Weights of a small transformer language model.
Size: width 128, vocabulary 16384.
Each number is 128 + 24 x the weight over its row's rms, rounded and kept within 0 to 255. Layers, rows and columns count from 0. Numbers have three digits each. The size before them is the row's rms in percent of the matrix's.

# layer 5 MLP down (transposed), 448x128, rms 0.0403, rows 94-165, columns 0-63
105:105093106142105138102078175101140135096137109142114086100137150109153133143083136098144102088150140163164161074135147086089132103133111158140141121098136145155113128069111097143122101133133101
100:110155129124105113119177182139150157118131166135086158111101110163097132115094123091121163109135122102118104147160127160117119116158163121120114101113167158138121131131146109123135184165121084
098:140044147069155147130139122121138122086128150131101131095168096108126137133139123175132125163122122126157196123168117157091122140128129124119099141107095183111094130122162146122118136155135168
096:122156187107137089109155149146125147125149132188180128073116086126137117161122145117116083124147100088128114143162110160124129108115127144157107149162138127135138124089132144143130121116145140
099:178118116114119105146126098089145148126141097122092113125166108128166094113104185153123105142125138073078100145148105126121095107136141140136154137158140127131127116079142117097130167068103139
104:134130129142111078101152181096144105118172110149087080115131135120168097148121141139136173101112103166122138097162097153109125113143103112148111114109141134167181131122103127190152136150116101
098:104105130133107115141109139120074143114141145137168131105153117132111134144105093155115114120112179120143134119084125142114075080127146141093128137123118139169133131072112125088081114156115157
095:088137154133113088090163121113122163137126128163146116123157095152109129124136104148137156129145126099148128107152145168126056087133126111145127150119139109138187113118107102110120127169161100
092:098166114115117155118143112100130087131136115160157139123094144164157071138104124132164131111133065115093112141109077143115133108141130149147139115127158135083124127186111128142169136150124125
109:166106146131138156099060134063097152125141146141099125052073119090136117094150096139157162154125139121161109109155135096142137154153128105102119101128126092132132122147118122137127143107131165
090:104101111149122068115148129120135123116168109112132158141135094130107140084154149126109177140110082130138136119114109120124130130140117136127144143122125100112137053107149147106159155120105091
102:073112115116120153177173148094177109092141154127158132143120151091161101169160131118178151128150154154063136143125120140127157137108099156144104155139145128153136132142119118127113110132127142
098:157120151103096154143124146155117075101145115134097129130152123107086108129136134125125109176115144122169140132143149123082138133142119109145105125127132113118166165192140130144136099103120146
104:161104120109129097157159111138119116080137157124094117120091167109111110100134160130063169117109145119096141113134098115112112123116134113134147106126128121120133116212087146136116103134161160
096:134138134156146153106111131089121142150136137090123127124140145127140137101071142154105120120123139163159171059146142131093087151110096118110131143146136119152115111095122102135132133135109127
090:107084135113155176134143144166165116154102117125120160098143123111115118092166160156140142127084146171145137155153165105099140109134132123120127088137157171166155132149120150108121130112116173
094:133126132117149136121088108169135071170100115131128138080122125123150147144140139091139115125150148128147178110121140143152139126117160131109153133142091144144147097165128102178155129133114099
096:078139106117132102127197131096100126112151133120183112121127145141110097121126155139117115181168106129126136130158144170102145159156133137137109143127094111081147159148143118163134117136158122
098:057126121127100103144154123132132096166100139103176144131117137146145142111101114105146160120151163116133139137114144165140132092174141127137119148084154126143158140157163156144118100144127121
092:125088110133108105076067111140115129105142095138115135115151122145149083130180152124122067120121145167133127122155113123167106120105123100123104126141104103177143121092162116072123113101104132
090:150116164156076131107106128122087135097101131168136096130092105145139171100069109119093166177123113096094125110151093109137142102129153134134157161148128095106089148115099130141139116108097118
090:120098132110156152152167077129146142110140152141123128100185107122130108124128095140142119132099122134156154134151130118134100131103135136124156162120134116126132116140124121138092091180154101
090:076094127160175146135093094130129113204116118125144120110099158166128079126164101101109110137133105095153147153103109114160136124185072110099143143112112167142136101136134113164124137078083139
089:113134159121131160166149150135132091146108127118134123156122102122181181113124109094109117076137130133148119110135180162123127090160131123129115096150107151106150130101112107129158150121105165
093:081149147100137142138190109137115124116153141124081107136089174151137098113101146161107133117106106126117130153176172140110153088154105137134110122164118101136127136139120159073146138107145211
093:140124092096165125120148169060140100165116162155190106104137135140120125099125122119159112157122117104140073135113127129145152146159105137115137128160138158148115109182145097121129131125126149
105:222136133106147127141104128173126155102148133137155124132158118114124137158149162143111120099141150116097166129140117114150153105108149120143140166139086156105133151142138126139159126118117124
093:158094130146129142122128099184162108134169118142149109149110151154112099135126120079148094169146153098134083132163136131123147105136074121127122077134174190120096137097151131147118143122101132
105:156126151145111097099154080129139142171114141164110147159085128104142133129114105125126138120128117148163159157105127125093114121109113106149161139152125135086121137110144086075156164125133145
109:126122103115131114150139118138155100116138178091139163128143174114134170105131160105123140152110126128095096141097121106141116125129140131071147143148072101198121155173103138084100149092120089
097:171107159096107159147130130121136120119133108129110138111172137179107133139093130135142137134143147133162123119149159110153092122091147115143138156129167089106130101110089139125122164104124108
101:124140129149130142157166113099155179159114144171132110107125060096131101145166129153151174133131129127098083152142137135086121109164144107148140080128124151138124125146130149138119138118147096
100:152122152125094112090138087066163083129142117136099108130108130116136166174137134124131114129120174160094119074126129108149162131141113152168147125125093164125133115120120145162122122144129126
106:131099140161104070082135147098135120154148115109100112091099137123119120115103176149121130115181112159133138144183134171132126127129131085098170131081111100151115143157116127104136104129116123
105:129107161118130151183140123105145103142093146098123125146159151113114152103111103127139177145141091151129107070127110149133087105127101120083135109135142084126162138209171098121133116117130147
093:159153121117188099131127117123139121119176122135141099117086172150131124101163138111116140083138106163104117172147138158098133109151144150112138126099134137111102129177101191118157136113131080
107:107162102147150144167136132105126122139136106134134173102105133105148091139138132158141124141147097148149109143152118121105094106128118133157091128134137115154145113162131125134110157121139063
100:115141124138114115135104122116060149150153145121103126130105114126169136156124139096106139127135114102107158155095115145072154108106163143112131100119105162131136121137114171132093116069092170
064:070141109154164111121132108126141161093126102154112081137132107160096130139112129126105118128131127130154132152067112136153158132142094102103153150103147128099170144066176154125098081181114139
100:116127111150117103164142141081105083121085099161157120163117128114134121120082105114158190147090085132133154126115098157133091141103112151105086116110159132141157121133114123139113078169141092
095:163141142166134124112104140131146142131201128140114116130069124156148125069132117119118165105147160102114113149142147120134096156132156107112160100121130120109120131087087171097138127150139140
075:104099148121075118171131146163132108141140126130170110136166147133127118104177140099145122066132135132127129104114149178096146107122145169131107110188110161116086108134125140112113132082145127
098:164061135132135154104104177102129099102144150135149152101147105091093117157127154165095146157117150117149124121105105121119166145137154143148155141107167159125136116142124164156160106117092101
106:142139124111123131114102064167150072103089150106124108121138149134149151117140179111097117140121105118116110145093133103151132150115198113100126124077112124128129113084168137145111158148145093
101:177147177124125083122139149146123113126102103110102106151073095114125135133118106136149107123130136166127109113143143132131093132092118138113096158117128147137092162158106118174077135117108063
105:125196089149176138129145142128156145124169098125148076133132127096133158135153110123152123117142135145151138133144136109106108112136128150134111111178163150136097125135093133130124122130102110
086:152110153153144101111139133124126093128155099149160118161126106140159129132163127123120135098149155113103137127093112129173170128141118127116179159149179166150112150128143083097162163111101126
100:124135143109144166137102165147127175102146104145078159134130108120100134110161126135156123151119079107150139107119132105133102134117116092108106108122155087119117096101107102100107152138104091
104:150098105117110121171138112144146117148135132142146143112149081123152093186118129152168113136147144142131150125142135128140112113068148125132092127093133146159125092153156062156121088125104140
095:137161129123123127142106121152141094130135129126180143123097097161108114131113159157153116140134147141133133142114168171130113122152146172147111111182147171113126119136103105106115164142116102
101:101127160098164177153123149137128114125120181156077113128118139121105140128145168152103121140113147143109130140136125093112127114132186098120151099123116093137141099175109104142144136075118142
091:109102115091104148107108135142111156147114133125107120073105151088115122155126178138133158109101097139088136096105080094163101149103092094075139123104147137122126137170144126178110093105122129
093:107131140119126155126124149142161153089136176140121139144161126167085141138104109136080109107080120138140162089156130159117153152134148119149114138073136100145094144119153125162145115099112157
098:083128155138154144149147123110143133112155139139108146130155151128146097104183137140164144119115130118141138172120127129162091127137109142131154153149152127142120125087151157120139134184134139
081:182110139136164167113109104145123108142105141081091151123150133128105125129111091126125109135156104107112135127076116109136126123156132151144133118104148113104131117160154132102190107135139117
094:123132168145074112095165111151110129130159117142135105109116082106107188133135138114079142101161162131070119122148146152118116112140130130164134130144124136148137128154121138178152141126087162
110:099108148111128124130099128127135151134112120117096146117105164145097126129156153089134107141174097110124062149114126140141116115158091122122130101179116143164113094102068116117122112135154131
101:151167145117108092120171172114085121099154139114123127138120122153127123160123074138114152104128140118156144067155131136140135095165079151162121090118095104118151098138077171137134143160089151
087:116117127150146188122109106092132145142133087121143152082140144171171139109093118128157124134107088100118122120151145133196136125136107130120129147130183151158157157109123131107111096134158105
095:091120145112140160154122096173134130091157106161132107166091109079095110130101115113147155147119123119107126138137078145096127162143097108142175157153138092140156073154142104121108140154110086
088:146136110138178123134082126160116070150128104149167125067082132099140159096111155119132135137122127101125124142096177115146159139100147154121105143120133142122154106189114182100167104145150142
099:154096147136132165134099168184106125130133165122108107107111108086129086111135110131098139108147160124128138126144163143108180148122106108135120130126120043143121128176154125128088127130139148
101:161111133093142144164132102141134127125130123131115108111146119142133159175161088070164137165137147102115138145126122125126120101103118160147140121153145120181140129169150139164129143129168144
109:141122124062141084166116143093175142158111112136083145174135176158119174124134113134092091112139109136140152147096085115126136113118169106138084113082140133133129156116099143099114201128130120
097:129149132121081128115087160106145151167104121125143155151132147117094092140127111140103070100128131138162093141134117170138117151127158134161102094161082114141113134128098159119133168161125058
104:130107140101162112148098109100157135151122142142125154100114134108109165153131147165144125144139149102147132155153121138102080189110114099059111139115094136112128153120158077123150109097114131
101:144121127150110140139129131110137142153141112130110149102121123120109102152125149139151090128102145193137117127151133101103117183121103139133126143109156154142151119170136094194122114131118081
102:113099125130152132149124140092139121155132126133189130092109106073177122101130109134164092122163055142128123124144118106107124118110127166166093118110120142148123106137168126174122116157142079
085:155139105098126134147144167189051104106163146140102151164106128112123095082136084137084166124110158142136137128146130126110162126116164121131136101095139119106101135151159160133122117137130117
106:166114091138119130185103121160126104191151098147149161123117143103148166095123173101150064142156102109141138143104152097135159148126133146111126147089106149173098131171145182134136174106136128
106:077141139155135123158108144098123154122156089164156095140136158134143104112125171122131119120126111124136163101152132091129089118132139171077131142125109154181109133071140141148151128118129135
106:121129136123114141102121193142128142088125116146093112149145122161137085105131130103076150144135124087164144087134144128111170109153114099114113134122155114114100134120145098098128170134143119
# layer 5 MLP gate, 448x128, rms 0.164, rows 95-165, columns 0-63
095:123107086115141166128101150106151143098134119127148166060064126101106145127122121137102120090134123178133169130098133160140124104125147127118109136166145150163131156093110140135104099100112143
100:165156138172111139122141137119152089161125136129154112105147118107129092120110091109126103160143154142117142189089128091145103114142142140177121076144083120132172133132116111179153123157156083
081:105088098118146103120174110154093108094159076118139147072130107119096130113087135122134137123092107066163128136154093150130076118113097138127120153144136093125109108135137165122157111162100162
097:103147152127107133133133135147132123104116169131162150146093163118090143125134084109102104118127129149127126104126141113129176149138125107170095156134128135125154147174148126159117088177173119
108:118147096173133102107088162100147076127113143115089089088125105116076095136105163108155132134110130160083168148159154158118111107142113125115141141091143152154140130133140151127158138128142107
098:142112108182137135131162104112089157159099107108139138102188124103131125159114118158148150100104113131147089122132100120093134141130107155102122110121126145078155170115131120113123157110068146
098:143137150167155110105108077133119120117158130141124117132117125129138117110148114096107151134135089147144097145137102133178123129121131079098073116120099138135153154137113111115096151202153113
097:140145123165145100132128124147077168161140114121137120118128141104125162108162137078094131116121131155139108144078127078147131109103121154112129083143122070156113125160135106145123138133088133
106:157156119128124173143127141107134126136115139173123154119100136097091142141148139137090099169109092131092110123076141160145131103122140145113130090140120136194121155113111110150107128122178140
096:115131143119140131137080153162091089130128110108107086145048164112114139152111149090063122148131134144136101102094138146101149085119168110136123136177136124124097137163107171161121147126134096
114:158133104168142133117129140098159157118125108121155122142147142161164078127162119138163086107098131138119143126140172117125135133086126181129129158102151171145165152117155140106080152094175149
100:143151134102132123134127091157119122118083162102122119096125157116115135121138123126116104154176108134164103089075161086147087157112132118162138149102140123150145077126119119138133144118161150
093:132117169068126124117101107128109115143132151096160098179115160125138137116116128121125124166157141107124155092146128098102095117133126137094140102136112144096130119109111142126182088126151128
097:110114142129103163120143137165097158173164119120112138145151140095145184132129107120107151137145161144126105132160174152153137163098110115119176103186166146131144077098180138140115152115146121
091:145087125108125151115157169140150102165134143117156161110136149130121080125163130077131140121108134128111137151159151125143155139134163147080139107139112119126129124153134088111154115134135150
103:172120157168134149092111167098176121163126153103137132127205129110118131131133117167177122128133088137159127109107126113147132143146114130115149138135151129167142135157156137131114143113141143
095:161114135092146163121191163128119130158121122128094117120128144137152104161068128145150116123083142134179127134167128161066098154102142137103085130075159172124127126143125080124136140141118140
096:137116139102161161135101122125124134132113154115095154123133127106126115136125108152074125091118158130102089139157090095122132117132125131156124111166157116110116132143101087091114094117076146
090:136159079167114132162119102084128125095116154142106130073157154181111112144115119117160112161135101137191109120162168099120114178123132126133107108144122139168122135127107143194133092122164128
091:097114122165084129143080123136140146128107120085108153167113178144152115096128105107142151119107121112125117172153146118142142135156141105132148161176125092076142121091103106117100110104126127
092:146134133095089150124162093107127123151097140123142115152176145140085102090115129100088095108103089145141078133112101076147105150089117136129154146117130106091141112147151124133093139123104119
095:131116159131190127111094117081098119152133134106156113150094146123144122112063137143100117157095103106126106120159115133123130124166117079155112136078150129151106071159129089133147147085199124
082:115120177148125136133109061150165169116114124141119115131125118118199087111150086119136140162145144123106131164123121104144117100130174143166106141095116105132151141140166139147118123122075119
087:146137139127147113113105119125130115147130162128121160145069172148185148108143111108129162146147131143123102131117130066150146123138119129130120128115152069114102076134163113109129099115152160
089:151138153135143148116099107099125147088156133116162114110095118146129149138139081171127145112158137187130139105165129120115147130168146123152140127083108138128161134133103148123131110110188133
108:111105118111150162100084136134083186159100115130125121075112163122133138123091123134105090143169122131155097129156110151126156148115128119129083141175147193118141128101084155136091120127145130
095:120112123135101156118142137158109115151148156112132147126125112083110093118143170127076115139096081151140147153115142165114115151126120083134139151160055148114155118146142166106125164159163101
100:133148135161158141149111135119142158120121141206149103154152126114134119093203113110151094139126147114140153087119147137147114118147133163146120112142140168162177129111136128140140138109129139
099:110114158128111125123125111124102126125083156148139101121155134097147120142120099128103149130165125135104087126119173152153146175072130144195170156112165157163153205114150150126132114117157138
090:115152117166112117134118165139129143150161131140153152132129085145137120133144099124144141146171093117148108135119114171119103116147144113089129099104158178128091140113176126080153138149128124
101:091079160113135119123110106143086127134136118114121154132127167164143168098095141091143119117136138108110096128055126100105138175141128123113169168136144065142134132161101103118113088148106087
098:130117097129139135083091148092118139119108127150104152095126166118116151152079165126128138161113129117108112146090138094097134144109097133133112116095136146128115082121131112133124110103190101
099:162135110138104168131150188107146181152126119187119138133129133148148110114126151102133137148142149133170117162137155151160098149133098160137122109139116110143111146094154152107110140129104169
106:125091107066125087140112165162140120108087111124140119159130113096105114166091133115147147115110118119132115131126080121130108141139122118109111107085122112146146112126115102115111106103181135
090:139104110117156101140125139148129121141179131138054168075112104136149129101133146132112116120147124106147124225112134161095120139133116104113127096163171116103109118114113134111159120119139090
101:116140153123124147100117140132111094098124136120128127142122111151127154079108120072116167115126149124127111116117101105139159114106134116090159147114118111114100099134121156111146125139080161
100:186118110159160153125108152102108139091095138126140128191132129125100088164144124109147161117126133094103148168108145088130109133109151102108105142143171118149089163167115127134119120133148137
066:114130166155143134156124103135122119175157139102123108160155163135118136123118141107122163156080154105090133129155121111126143154124126127135152151081125116137129127124116151123160143132164132
102:168140137121144132076103123080160165125093163141146129119135153126140120120158130143163103086093115103144111102144126086116089142140108164131139127134145107096145123133133111140159153096106132
094:073105153130110156107096153120125112069116093150120113087115109105115142139117074117133133150111082097091117120161113150121138139085148161134130137085119078141131151130104153140143116162126147
076:189110103162148150092142134106137158118102143101131122120170106105126132108084154100099113146124098109097125161132144124137115131157136151113101148119100117091137109144110136105134159115127090
097:129140132129128120153110111130064145169127068124095094106128118092141106120127139129158088118116120125103134137164100121102128081147105123097137111120135109163141112110131115131161171149172111
113:141079110119120105087151126139158079113107150120091105117173157123130127126072135148135156169102097124107133118129136105134120114106173085157130126169110102133155158159173122145099144134132087
102:140108140094167124122104089135150126126158125176127105103136178114163114153124176136098131131113110128111137162107088161138151117122168121143150103124155108152164109157120155166114114131061091
094:125115092145155136111100110083114183152097137162165102145116117133104101104088099123151133119070130136162123135102117130103114165101100163144143137146113133109119103118143143146078194119134084
083:109129111126134143079105108158132156111105131102124120108100156124142137147117138138108150121121133118108126120126117130137114121104116151108095132103176172074148158113140118122092143145124186
103:155153147140152166090114145094120120153098163111105105122146124087125141145157106144087171094144122146125105139120113125165100096105130148129123142117126123149104148127139103112204127146098126
110:128096082146084134160102138111119115158116087115178134153147153133095093103143092114104108108158131135130141141137143128172150130081141146120163167127093135129144129131142131121099139146130144
088:143113145132183154092137164140180113139104118133138111103129144097185171133178095110154113154146155148091131139108114126140123151159139142134087159076083113132129095159123125139152118162137166
091:167118122170116138156146082114140122135116079101159151145162160140146084136136114150155094132130106084122125108153121146112075109102128128129145112160183206124111163100171144145117145138150144
092:159140124132142165143071162167114113134174109137146126181103135098121134142049149137098136153119111098127094091130114153114061149149117135135152144133123104134119113149119161130093124145130129
089:127128105125142142130111091107154122168115084129167108111142143109122112133147142140145156138109104156124108113160131130145149128131096110083130083093049122127139119071146128114161118139152124
102:141123124092174136114154130119128084113125152115115126116137161111134183140089145116099137126105133149152111119081103149097134121104118149148125122087102113127111111115114129140081156090136119
083:123142129096176117118098125160121122147164168149174127131097106090144140118133122075090111146135135142094132107124091117121152131151145101140079101098080130118139112124112134138105134105175144
098:119140107129137155124106159131126137103122106120135123176110155111145089135123133196145096167087118138127111117113152097143152195158132155123108135125104148132150140094149140127157129106118123
108:182153146126125164111148147095121123145115127138133100121102117116144168150150101142092158113106140117158116131156130119125126136142127114161154129133120184181135132157153150143121145176149141
115:120078113146084139125130165132139114144167119129142134127125123141141122118117152094165113106179110066090153173145132114090108172188118113129139182141115122114091124112141168120175108076125121
082:137153153106120102144114132094147145159161153131138086137071122112129110177091177140105112105112114130169135117128118168096155109127157146159141158168115123135117134124093118126125121104134135
097:095166123167153105145149155131114198170116105113108127110121126135122114119122084142137098143112085123152115108069165153148166114117145168106111139158158176157107118167122099116141119096166127
092:163150125107158108124129077098112117139114123096169126119178109097123109134124131162119148156116164153137149169101117117156090154103121105089097086087137089153158120143099106136181121125129142
096:111085124140138127124104179118135127127047103152177124130114116108111116167143139132090176158147122123122126100156138133125111142111129087135126125110144132114146122081156139127131136131189124
097:128126128177099128153106132147132091105126111172116134113111145132155144124134129178112128128101114107135153098140146140168093121097125111121122161141132164125113104090119099128130141143068141
115:177135169063109108135096120128177127148092088139118124153130148180149155133140118173103105138079154118155143126068126112140153073128131110153170116119152133097126149155138115134148127122113135
109:164157111115116142178104156108130100105099099089154133151159157104099130102151090138146086103148120118149156128144117093129149135151115123119124119124088140130102108103074094119108125106102114
107:160119154139131103102128093147089137134090109129070146142119118159109143095133157148145145123146117127128134135147112135149144166123130135101133129113179079127093118156101127153133112148123140
105:151140151103147117114127099138146136148146128145081114084096098097140139156104171107120132139149100086130106138124085171157086110082165074113165132108152098099131149164114117105192097157111106
116:094164109122173166096102132134139121134108128086193163128146133084138186136083132110130130114136110109118128124137109140139107111150143126125119137149122127130139116187157080104183152119084122
083:132156150142184155115151137155120133090127145082136115089092130112152130119131107140108178132137132164110118121146101191111118174176130136134136140173119130144115132126152151161142136151114139
111:111134165135141121071158144114192140110136125096145113127135102159112121117173091141126129122068122170111135147167107149099081134106130127122117088148100161129183134141102132132126127108111142
100:165126126136140124120090174108130098152124125140099097144145128157105130144131105101164114103096134099141142110123157121173142137123100110145152142140137159123137086109097159142126097114151136
105:127118146137146104117153135110135104102127128190139105117122120162134120126117157106159120136101118140161138105102128143134126134142118194129101129105127162110111105132175126117120144088102123
# layer 5 MLP up, 448x128, rms 0.159, rows 95-165, columns 0-63
092:140163145149140176105122124120130134109118109105129154096119125115088120107161138115111113103153149189177175153109116157123071108115138150127121099174128160156126125115068132156131093107104135
098:120089090142121110106148135107126114135093112099138104133161114133147112135144178144156130139143131099108100089112159127172116138155166139118129155130116188182163125137092148111183120107089120
094:151136160140079141137134117131118143135089143122115102155147146112086143135145090090168087130176110135129134130167140109108121138128143121123123159124122172121117164146140098100068149114168110
094:087127130144099149102145146143132075114101173095138161147117116128113117136131091128119157152135128129167120141174151091170160121156130065174090125086147162117157145190134153112102062177138135
106:183123137119086120128175108148095149120149102110114138125156092102158160106104088159144141146149121148131144145150055144092118149153124078095104124145120122114147098118106132140126161127091110
100:122123163129098105109115123090120071063160118169169170114144132143114134153113148129087136134084111146139145104127126165082091102155116129128159100134119139118153107094140121071128125162088128
101:149133138130124118116139150118076153134154174157156113198152114103107099106108127104107163135143138110129138129123137100136117100092155140148167125127081136140160114063153114155111138160113118
094:117061142176135116091154156110119147141133152122105169121163128150126116119110120121101115117148205123118111123130165100170157146137134129116137091155152112132158125127154099112094106091115128
112:156164129121115133149131121099127097146083135126139146151135111126084125172165122128097111160102116127097131100092151148154133110129125143114187104118124144176119145102090109149117109167177121
091:113147128154148151153075098125123114120123131130140105135102164109079168148094189130106136167101157170122091145124083165105093119101130062157145115178162135160149150175146147122104158136109076
111:138106130127127104125127115108123156144151131127119127134107130106148145153135128144142121138142101135150113132135128127106117130118130071157091091127194147132123147141124129178144156131120062
094:122064110141116110181139118124122136168147122089140127141164143116132099136105121145079181107153128106112083139131131096100145114166140123109133175111129150154129149112142144124151136139106143
103:184153112178126136133119156142136142103119148113111133147163120125076146142159124138141130156166099094128117134131111157106128089139077133132136132142126088119112132145126103119118110137147098
096:146185133133105135086156131153152095108127153124131104121096127100145144113136101134096106134117173167124122117136139169148146161145151141104104101163114111112083161111148136126117163134073145
091:144141104128121135105118151144103134148094100114133124107133123118164130118145103132093115140070163163140148156121111130142114097136164148108130148136113120107109133097098080131161160137105130
099:121103121141167152139140101154097141126071171095132138146138136156166126138162113141140120133146112110144093105127133123105113135158114170162131119105193092123140086173104111118158172133150142
096:154135129106115109128162134101088126119102123141092098137132092119185082149129113119140080152110168140178119114142128122114120127145134145123080124068145195127112138127114139142174126101156139
096:107121120150123159125149126133135123092142133073134082123113093147078133144126113127159124111119124150102121150128159120109102184121095108155178170092121158140139116146165161110137112092115151
096:119107133090096145143105118186111143141159126106162143137126107132107136151141093111127159074106158138140121149129127127089132174116115114110098151091103109156137125130146180071099125130115133
090:090134129085075161118096134123103137116168121144087103136120141118166161136127170120116117154115127122136147161127111129130139116125149114093142114110138109106130085090114120151124094154151106
094:087176139165095150138138104107094115115117109114146142105152140163170139113124119116099115119147115124166104098123149130121143124099159153178125141097099140089132141152122147155161151111052142
099:101108129124165127094121061109142124111090145103158124130104178107134100139074089095111137172161103085127126115140161134149129074163123146150146141128141112142123125175120134095177159079142114
081:172148129140112090140132134120165096149080112085134146145111122124132105137125107126165118059117140140181149106149113117157103116132105129089159144122156163184169124115084142161100122128154125
090:143128142139167088132088176152097143143086122163175168116115157138144121084147100115124120128132167121182139136080130091158133151082138151107112148115122121138108127093125123133119108141168113
088:108136164120148146148115118121102133143160196125183100121133151126153186147127126103123146128128119117108161128123104119116150153134136162102141129094108072090113126159136119103143115123157143
110:158115086128186151121095145116132139096150132113148164105134121123140113147126168140111115170145136130143149167120126149139177126118150130104081149169152161088120126135121083148160121105170121
096:113103127114131124115163124110108176131095139123118098124183160109111136152137105120164126172161177107091137158150116142138146117141114142088154148120153146112107132123101095136108134139128152
101:138097138149156150116111103168163119104082133150118131133131100090183129129194131123128120123137144127134138132113112125152109141076102137135163135135085114059114151137095109073178115097143177
097:115106164157160156097137146137119155125074148153136131114145117121148124121135139135106122160114104146113118128105117143119127167120144146189180120123131156143192167109144177108132106125133155
097:104109173119115143096159075141144108138119105139144126111139107168159150128075123144158126106131099134124117135116094076149111136069119116121128130145155130141122082132113088094136136137130127
102:105142140117167143168160115162130114140108141125119139177110161142116134102105115092101123120122127109091140142083144120137119194105121101119160190133152112167127130160108085078103122134156120
095:122130141137109118142146103159110124134126121115148126123130107147133134129152117132092118088129153124154146176117166129104144086133161120115102115150165113109162139132186119151163163106126112
105:092151158131119152089136131112101131159142121190137091151114117101143109118085117110123131156141136144118131129172143163150120116109116150119114100085158083132108142086145129092094152146084180
097:141118140169120146147115136127129139131139134142119170111178171124146112152135159157139099153140110130121205149159164116139120089107118092118127168098133154166126127136125125118138158126115108
095:126148130124144141113134097135092117132155149122103139104118153126082093151162065161089156110113084169131104119121109140129142130137115078104140121147117139130144133119133121133128125147136119
104:089143161142161133120116132157102141135130114115150085115131111133129149092092144097104165134093181131129156126147097125146135129119196143095145174117125139114101164121130134105154110133095144
099:155111138123094106114146155127146108099120139146116135145150112154089121147122160114130151130130128166123110141114134096147178162139144081114102098136183116101066128125149132127101135135158145
072:138159164090143102137158127114123120125176153107141120109097135141064161120185159134150126136084163158110165136140137133128121159100110136093155167174152106144153122099126126150117110117102150
100:119138122152098103142159102107144112132128139124124134092133120162103121140126120135108095127097091111116121122091170117169169122119123125163128102157148138148217154135157128082129135100153142
095:061111151084088108122095133146133150112129137127147124141180152087109133112087126093123071160104143103105131069153134134153111159176132148131114156143127110131100107142166123104175079115149139
076:109116118142059123095133166155142096123081127111104141141143107121147106128080115114140091099149085130122142168099118138131130108117147104123101143190132104139148127093130111128098130145108140
097:132146128148106138112093111131154100127146144125160156087132098171118123126128150142120132119115114110143072134083152129138182138120125122115096129149158124129130093151149169128144128130073129
107:123117117106135111121119159104083126111143114137130144173066122141116120096125142110126111097098189143137159097117092149108122112128072173115140079112144144107113126091085135117145098110162143
100:134101129098125147133131075097164115119129161093101131135160162125136125117114136144110138130153089127105130136133118130137146150160141112161164128095127103126154075136137167130118117107073093
097:139099076175160160126163152115120168130148098161136097082117124131161092145138087101126133099065124118168150116170117185088141162119146163149140160142136132118094162122141128092099150118135122
086:111123112138107140124135119108143144155161106107156143138138158117125152151125141142127145117140156159124122104069123090087128129157144123170174130121158092147158142096144099167130088093107115
103:122124169093167133105159091134090111140164141098138107124117162135137125165104083117089143102144139115104121147120132129123148142152125170157072126089115096096125137134128124131133142114122152
122:139136136126159147108117096164075131105150140094147114097135173144112105129134138124130148123137142094138101158110139135103182093164114136143121063086127105072163124118148099106131117141112122
091:116105156080130115122161169128157154140112153114115114129148130126146159121162109131146170129128151150107129131105122101128116144141104093148123117100108111119136103180129114135134126126109162
102:144117119133143115115128148132158145140138128150135091110115148107136138169121136128139062122148133159131158147130100146085090113149158146148114097112128137133147122098136126162127155103156102
090:161132133069130147074120132126099120129101082147148136142134106130136128120068151111184139159148096084113128120127149093135074109131108165102128146132148161132125114148120166064127120123133110
091:114123157136101144137133122171151076137151131113100131102117140150099111137134141138081140081112112137140143119122119135124138099105134108135100122165099083165090157129094111160096111134176119
096:143094069151122144107140162160127179113117109142170113143135092126091119135122136180153102123118163157107150135150139182091114124125140159122133145136117118169128171105145103137117099092114121
080:170115115136109158104131122135114105132124130184102085137117156178089110127107167150139158161083106123145123112170137137139111099128108129151104117138082125132127145156134143136141125136140100
096:111141123188153103102114140113120127108122119089127145129153126137088096106132159147111121112108173115126120129104130096157160152168157136065125125134144180135140132130160114134146133109080155
109:165118117116098111104092118125161096139120105125118149164140145109112133141145145152096068116104110114150127137154136131126094133086130147126115141080150139135122111099168112115099098137166165
105:118138116141126111159147156148156107141163090127138094105168121129154099133133151113110124109136107088117136158109078120129178152157142101118121091129161113097133138170106157150189102088093099
094:111125088099096136126120130150107149133114104126138166147182115129120116097141144098123122139139134132099091137141133111123090154100109155168158136099118121113143147159119153125164141143096134
099:133112135092124063128131110131126153110163058134137114165111155122124128154116104148170084084101122123120113127092159072100158205120135101125136104139146134133113119194120142106117090125173106
092:129099162134094100110150163152092116093153095103125138113140082121121110140111113146099118146098161138136135155078136110142106127096152142066126142081142096146132112117109138118143147129088123
101:129195130139071132121140141127129112144137148138071131137138104103148144115115112126124117081115137139134148121135141164099135069138137143101108130137123117125106140124163083117119104116066128
100:132132111116122106141132119178148144192118127081104167104150152108128132124183157084143103124163131127092094137079151117130148169131092121150139130168157110111108105123131148120137107118141159
117:164170129058113116090135146141131118130136117142118120155158123137167133112157131181119109122051129107134131124083099107138131062144119108156152154112111086103138126126171130133169138113064145
097:153123170103121067137150097158123144171141110150117115141124108137101144134179124176159112099144122185126139149120129126152140123112137142093142104144116128136102103089104070159127108162159129
100:109129132126121138103118086141136135102107140085101146127107078128119089126133108091117151149138126123124109123132095147126120147163139105178133095117126116143109143186095150149135088149123106
105:152126112087130104108126106159095136135128130127120118122134140090159142114133133130089108144152109126142125126125114156121121113132148126132113101081174096130114190148097165129135099124106125
107:130101126100103092186166084102122135130157151141076105127166111149135101125126124161108151147122130129109120110117143162138116149112127127094121140118126126166100117111094144178127122075180091
084:136144111160132116124156087130167089087141108070113088126113130150152107145120091134117118073098154095152113132112132087128110094141134149162119135176133098123185139134116119163131135130131140
100:114145120124141130139123125128105099063124136140127079166142112134106149163141094114158151153139100146137120153108157116159151073095115133121113175101124071120092139176135109111129118130108120
110:115154102081146159108139140137138151102121130125075139100130141093095120114138095120106132104132110096103115135119089156129117146105131119119113155126134118106135126202107127104145144136095085
110:118103109160106124144080123141128151099135108102098096175136120193111099097101104146106116109117116120111122139090145108124163135074080115081166180107183148149126137136113166129149137119147120